config.toml
hidden_size = 128
vocab_size = 8192
norm_eps = 1e-05
positions = "rope"
rope_fraction = 0.25
attn_scale = 0.125
bias = "all"
optimizer = "adamw"
warmup_steps = 253
final_lr_fraction = 0.0
batch_tokens = 32768
Each number is 128 + 32 x the weight over its row's rms, rounded and kept within 0 to 255. Layers, rows and columns count from 0. The size above them is the row's rms in percent of the matrix's.

# layer 9 MLP down (transposed), 448x128, rms 0.124, rows 187-203, columns 0-63
size [103 116  77 104 122  93  93 108 109 103  79 100  89  98  91 108 108]
[[ 88  98 124 120 117 140 149 152 112 150 111 136 132 134 144  78 189  99 128 156 120 148 107 118 114 113 171 137 204  78  85  91 129 141 150 128 175 107 206 118 110 180 148 105  98 104 116 134 155  59  67  99 163 151 158 119 130 142 137  88 136  88  76 132]
 [ 85 136 221 105 116  75 114  91 170 116  64 158 109 154 173 165 150 163 125 110 105 152 127 125 147 158 174 159 187 116 120 168 116 110 162  73  95 148 149  98  93  91 159 153 139 110 159 123 138  64 133 140 171 143 182 132 117 109 152 108 120 114 167 115]
 [ 95 142 108 126 148 167 136 148 153 151 118 116 133  80 156 171 109  67  83 158 147 134 121 111 189  87 161  91  71 125 158 111  39 115 156 170 105  75 107 187 125 177 168 170 166  79 133 126 151  89 116 199  78 135 103 184 123 114 151  95 101 156 214  91]
 [157 154 160 133 105 104  70 115  85  96 188 135 112 127 144 102 161 194 192 116  96 132  81 151 115 167 126 139 214 113 126 110 212 103 138 111 151 103 140  72  99 111  97 120 144 147 137 121 128 149 130  51 164 110 143  79 125 122 175 165 150 102  91 121]
 [160 114 162 124 148  89 132 116 134  89 132 155 146 123 144 170 189 116 117  61 130 112  78 115 107 120 164 129 101 105  48  92 107 150 177 107 119 137 159 117 170 196 171 132  78 100 153 184 104  93 168 163 149 119 149 153  99  76 145 115 133 137 156 145]
 [155 170 195 171 141 125 160 135 111  94 150 109  91  86 113 131 118 117 142 153 127 133  78  96 163 148 165 118  40 104 127 114 102  70  70 144  83 101 132 147 112 128 137 149 148 127 120 150  66 118  85 132 168 153 160 184 125 144 110 122 116 120 134 129]
 [107  78 107 137  85 139 123 187 145 152 139 116 127 125 101 134 125 125 105 137 130 104 115 147 176 111 148 179 171 149 104 102 100 109 188 202  79 110 121 120  82 133 102 103  96 134 133  90 136 120 128  95 112  67 145 158 134 144 139  65 132  76  97 108]
 [127 123 118  79 121 138 175 110 158 127 121 139  93 196 141 146 141  94  76  95 147 137 124 158 136 162 126 127 234  73 106 129 140  90 105 161 230 107 112 104 180  71  76 168 120 160 133 105 182 143 109 119 124  78 142  75 118 149 165 179  91 139 158  96]
 [118 118 160  75 149 118 159 130 146  49 106 127  87 112 182 146 195 128 178 155 154  88 129 160 153 118 176 139 197 113  88  95 129 113 180 149 140 150 112 106 138  85 142 121 144 136 111 106 137  61 114 141 131 150 104 184 120 156 153 114 155 111  78 161]
 [104 117 121 158  96 150 168 164 109 151 101 195 138 115 144  91 115 158  95 145 117  81 189 143 164  92  92 140 176 115 136  62 185 119 140 121 159  84 129 141 121 146  97 176 145 124 152 171 118 184 119 101 166 132 130  99 135  88 142 126 128 131 175 151]
 [153 165 103 133  87 136 158 110 120  59  89 140 126 158 162 108 155 175  92 101  78 122 159 127  94 124 181 133 134  96 175 113 220 148 160 136 152 157 139 100  86 110 115 109 163 137  95  91  79 159 163  20 175  97 108 169 168 133 171 123  97 133  90 146]
 [100 163 146  83 135 127 134 212 156 125 145  98  89 103 143 131 154 137 175 131 118 131 114 147 104 100 104 118 102 161 152 138 128 109  98 119 157  44 112  92 117  78 145 120 136 147 126 185 203 172  84  86  97 150 174 134 197 109 133 123 116 154 146  96]
 [125 139 127 135 141 152 158 133 151 101 131 138 111 143 136  98 162 117 149 137 154 161 194 160 179 130 138  67 150  69 138 106 103 122 107  85 130 179  53 121  86 138 145 115 132 177 125  98 129  94 117 139  82 158 157 135 150 160 129 114 145 165 201  89]
 [136  54 137 131 169 156 127 122 143 115 141 112 180 151 134 171 101 199 111 162 140 132 102  83  76  94  91 128 177  78 115 164  51 142 156 151 123 174 107 128 122 132 147 151 100  95 154 117 125 101 103 148 156 127 113 113 126 166 129 134 141 152 149 135]
 [ 75 124 164 159 157 127 123 159 136 166 113 165 125 183  99 181  81  80  74 147 138 194  81 116 107  87 153 110 122  88 157  78 136  73 137 111 135  63 114 199 171 128 123 151 113 128 153 123 119 102 114 138 125 119 136 166 126 109 162 108 140 163 121 139]
 [138 141  84 113 112 122 106 136 138 178 178 100 131 150 152 126 152 203  86  94 175  49 110 164 115  88 134 123 106 127  80 137 114 191 113 167 128 160 102 139  83 140 130  86 188 153 119 131  77  82 112 105 166  68 168 103 121 117 133 192 133 156 185 163]
 [120 172 130 124 143  87 202  92 116 207 108 137 176 138 188  85  87 155 133 142  84 176 168 111 107 165 108  78  95 127 189 115 139  81  79 142 120 102 156 175 109  79 171 122  86 144 139 175 162  98 158 109 103 163  68 169 102 162 152 125 107 121 141 100]]
# layer 9 MLP gate, 448x128, rms 0.138, rows 188-203, columns 0-63
size [119  81 112 106  97 102 112  99 102  82  95  91 101  99 107 107]
[[146 158  96 118 131 123  99 109 128 111 124 112 109 109 106 145 190  73 164  98 114 133 130 168  91  95 176 103 156  93  97 119 200 172 100 142 178  73 145 178 120 147  91 146 115 107 143  58 112 119  83 138 130 137 162  96 101  87 170  68  78  94 179 125]
 [127  99 112 121 126 147 175 147 142 111 142 144 109 119 158 158 114  72  63 102 109 171 107 146 165  75 189 141 107 145 163 143  45 197 130  96  91 167 113 135 115 173 182 159 150  99 113 150 159 161 110 149  78 145 111 161  95 132 116 103 141 178 131 100]
 [116 175 125 121 115 108 125 120  96 143 123 107 130 114 138 164 153 102 138 119 109 123  73 114 138  48 160 123 123 144  97 145 117  88 131 125 143 156 138 140 132 181 159 125  79 115 135  51 176 109 126 171 196 142 160 109  86 167 146 123  85 171 118 127]
 [125 158 133 104 116  95 165 119 149  75 117  97 140 110 117 174 133  94 119 125 152 110 185 131 135 119  97  90 148 105  32  83 113 137  98 168 131 131 120 140 132 151 135 100  53 142 177  88 116 115  97 118 151 128 128 128 202 119 172 108 126 131 100 153]
 [133  95  90 107  98  99 115 169 128 132  82 124 142  55 157 174 116 154 147 139 112  84 144 130 105 123 134 120 139 175 112 145 181  91 127 119 170 156 131 230 132 131  54 122 118  75  96 110 189  98 111 132 134 136 160 120 134  85 113 127 117 119 146 135]
 [ 97 112 145 170 103 115 137 178 179 115  93 138 132  64 157 120  83 150 137 190 180 131 112 153 148 129 165 114 162 157  40  97  73 133 114  74 142 165 200 113 124 108 153 150 128  98 139 136 113 131 158 132 151 109 102 112 158 109 101 109 135  87 105 110]
 [ 99 141 118 126  93 107 169 163 115  87 155 174 155  76 131 174 128 187 118  73 170 127 172 110 119  57 123 123 144 111 113 112 130 115  95  93 135 149 139 151  76 177 130 151  80 180 132 118 156  95  81 143 134 128  95 171 114 174 144 121 105 174 110 179]
 [125 114 132 139 130 151 150 144 144 135 116  97 173 161  80 172  87 146 149  92 102 134 107 107  55 115  81 128 140 145 119  98 158 119 145  80 132 164 185 147  52 152 141 138 129 121  97  89 157 105 145  91 187  92  76 129 108 142 124  77  99 122 109 108]
 [131 141 121 133 138 164 123 127 112 129  97 154 114  79 156 137 100 128  97 172 150 152 190 122 142  80 114 121 152 104 161  63 125 136 175 129 111 212 142 191  95 169 127  77  47 139 123 117  80  61 110 109 111 110 106 146 201 106 137 156 131 140 151 144]
 [ 47  96 145 139 148  97 111 110 123 152 156 106 111 144 139 161  94 151  89 167  83 108 155 103 162 110 182 129 144 165 143  99 126 141  96  78 100  86 110 165 129 123 155 150 159  77 122 143 109 138  91 127 117 177 135 182 114 138 124  62 105 143 106 164]
 [141  99 196 155  97 112 133 176 159 119  94 115 133 125 126 147 165  89 101 125  83 163 117 193  77 119  85 165 151 140 109 118 134  99  91 122 156 107 116 105 122 130 127 105 134 144 125 146 106 167  98  89 130 120 190 156  86 173  53 116 115 123 120 148]
 [133 177  53 164 153 144 144 125 163 128 155 136 150 125  85 139 151 103 150 153 122 176 101 132  55 154 125 132 125 105  72 145 103 132 130 118 118 145 131 175 168  97  67  60  86 103  92 145 168 140 112 136 148 165  59 153 150 148 113 112 161 122 135 125]
 [137 127 138 185  76 104 153 116 106 101  99 137 100  61 140 131 117 164 123 126  63 162 201 134 109 108 176  79 134 156 143 106 132  92 169 154 114  95 151 190 110 156 107 131 128  82  93 158 149 116  92  70 142 147 109 184 189 149 118 121  65 102  71 144]
 [136 126 117 119 123  75  86 134 159 150 176 182 146 114 118 159 163 115 190 132 120 135  99 148 149 144 141 126 142 141 104  75 175 105  91 107 124 157 176 143  64 146  52 107 139 113 136  89 209 136 118 138 159 138 107 108  99 109 148 111 100 109  80 136]
 [134 128 149 165  88 109 109 111 136 131 134 190 163  56 186 129 125 180 126  93 130 151 129  91 119 107 139  77 147 159 151  81 155  99  71 116 177  88 142 175  69 155  86 131 133 128 107 145 129 164 142 135 138 126 143 111 145 136 181  79 123  65 141 200]
 [190 150 156 126 118 123 149 171 107 121 130 129 110 111 158  80 156 112 125 119 180  97 146  96 174 122 119 122 175 165 149 139  88 107 173 100  96 101  77 116 130 178 131 109  96 137 128  74 107  86 109  69  90  94 142 178 138 179 146  77 108 113 113 105]]
# layer 9 MLP up, 448x128, rms 0.146, rows 188-203, columns 0-63
size [121  76 131 134 100 101 111 116 104  81  94  85  93  92 104 105]
[[175  96 112 111 111 134 100  69  42 143  93 137  36 112 126 132 134  89 127 125 166 107 162 163 120 139 136 183 159 133  95 178 167 177 125 140 140  41 140 133 119 125  79 183 121 118 151  87  92 128 113 171  98 125 131 133 159  98 106  58  78  46 180 122]
 [187  97 146 136 148 126 124  98  65 104 153 151  81  88  97  89 119 172 157 155  55  35 134 133 131  75 122 120 119 153 122 155 123 137  51 132 176 167 149  82  86 112  82  93 123 175  87 121 117 128 144 118 165 106 160 107 177 135 171 121  85  91 106 143]
 [118 156 175 117 109 124 127 192 156 108  48  70 109 131 137  78 132 173 167 158 172  65 166 149 126 151 117 145 128 121 149 163 126 151 107 156 157 121  69  85 121 121  95 118  92 140  92 144  90  99 157  87 151 102  78  39 210 129  84 145 110 145  98 150]
 [120 141  96  88 147 133  97 122 179 115 111 158 138 122 124 107 133 112  94 103 154 110 193 110 109 146 101 131 123  94 114 132 172 136 121 213 105  78  87 107 131  78 171 131 115 150 135 130 151 195 136 190 106 197 177 139 191  57 132 130 164 140 173 150]
 [131 148 192 103  57 123 155 167 142  87 174 117  86 169  91 131  93 187 113 149  93 127  86 143 158  76 171 119 116 163 157 143 166  89 144 132 147 110 126 182 208 125 138 227 102 118  84 143 141 107  95 171 139 136 130 157  96 122 128  96 125 139 169  94]
 [141 175 136 135 143  97 167  66  95 129 149 127  93 183 141 113 159  98 164  99  73 137 146  90 129 167  75 166 115 144 161 152 133 170  74 156 153 127  70 173 146 150 154  85 136 173 155  73  90 141 135 106 145 139 155 122 136 179 173 147 125 164 120 160]
 [177 113 144 191 170 130  73 119 190 137 173 115 154 126 175 114 202  22 134 138 121 111 123 140  91 128 116 138 152 134 115 127 166 132  98 201 154  75 140 140 173  74 121 108 159 141 106 130 152 188 112 105 110  96 128 112 108  55 164 170 143 101 137  68]
 [119 135 161  85 116 127 135 119 104 162 171 104 106  98 164 100 179  71  91  57 157 131 113  63 189  89 149  57 140 119 103 104 125 130 121 107 117 132 128 111 123 156 118 132 137 151 189 137 110 137 120 143  81 151 129 113 119 109 182  86 120  95 173 165]
 [121 155 134 154 134 156  98  43 123  89 128 139 126 128 136 104  77 117 120  68  96  92 110  93 108 168  76 141 112 113 116 131 147 181 115  91 136 135 192  93 137 124 124 212 126  85 146 134 126 162 181 101 179 122 144  54 106 123 124 169 136 129 163 128]
 [121 106 140 100 132 117 156 150 133 112 200 153 175  94 110  97 102 132  85 104 165 118 119 121 102  61  71 145 152 135  98 172  95  77 172 170 104 127 152 202 162 128 190 153  63  93 127 166 123 140 124 127 129 126 183 188  96 121  96 101 115  92 166 127]
 [138 125 117 149 109 102 122 121  82 120 124 128  22 142 109 175  88 129 118 160 157 106 143  99 136 177 106 153 118 153 141 146  98 172 136 187 129 107 132  83  94 168 157 117  97 163 190 115 160 156 203  56  74 124 126 110 129  67 113  96 134  46 128 103]
 [135 163 153  82 176  93 103  83 100  76 162 159 208 153 130 113 197  99 126 121 151 116 100 125  77 166 133 128 106 137 142 151  97 134 159 182 129 166 104 116 112  91 121  55 118 130 120 159 146 144 131  75 111 110  93 160 130 176 180 111 134  97 109 117]
 [103 167 137 124 139 149 101 120  95 174 126 106 103 121  90 140 107 133 141  74 105 122 162 128 120 157 122 138 128 129 200 179 111 121  39 156 162 172 107 119 107 146 172  94 103 121 154 144 122 182 130  96 167 125 101 175 129 158 125 113 118 126 175 109]
 [ 90 115 182 180 173  86 144  87  97 154 103 160  74 135 112 169  83 137 167  82 146 116  74 140 106 107 119 106 141 127 151 146 105  71 113 101 181 178 122 135  72 127 109 123 129 183 134 100 135  86 181 111  77 117 133 114 142  90 188 161 133 127 100  92]
 [ 91  60  92 101 166 215 140 134 132 156 163 159 143 123 153 147 110  90 116  62 103 107 132 105 128 102  77 145 128 101 137 122 123 154 123 110 101 138 162 172 146 128 156 111  88 112 129  81 109 129 143  86  77 101 130 149  95 151 121 121  80 123  97 106]
 [116 186 103  95 139 129 141 102  94 156 147 127  99 129 149 137 118  75 111 118 118 117 195 156 115 143 145  60 133 150 146  99  74  56 130 149 110 121 155 135 105 157  95 116 119 114 132 173  91 120 125 118  60  99 167  86 136  75 151 160 127 156 193 194]]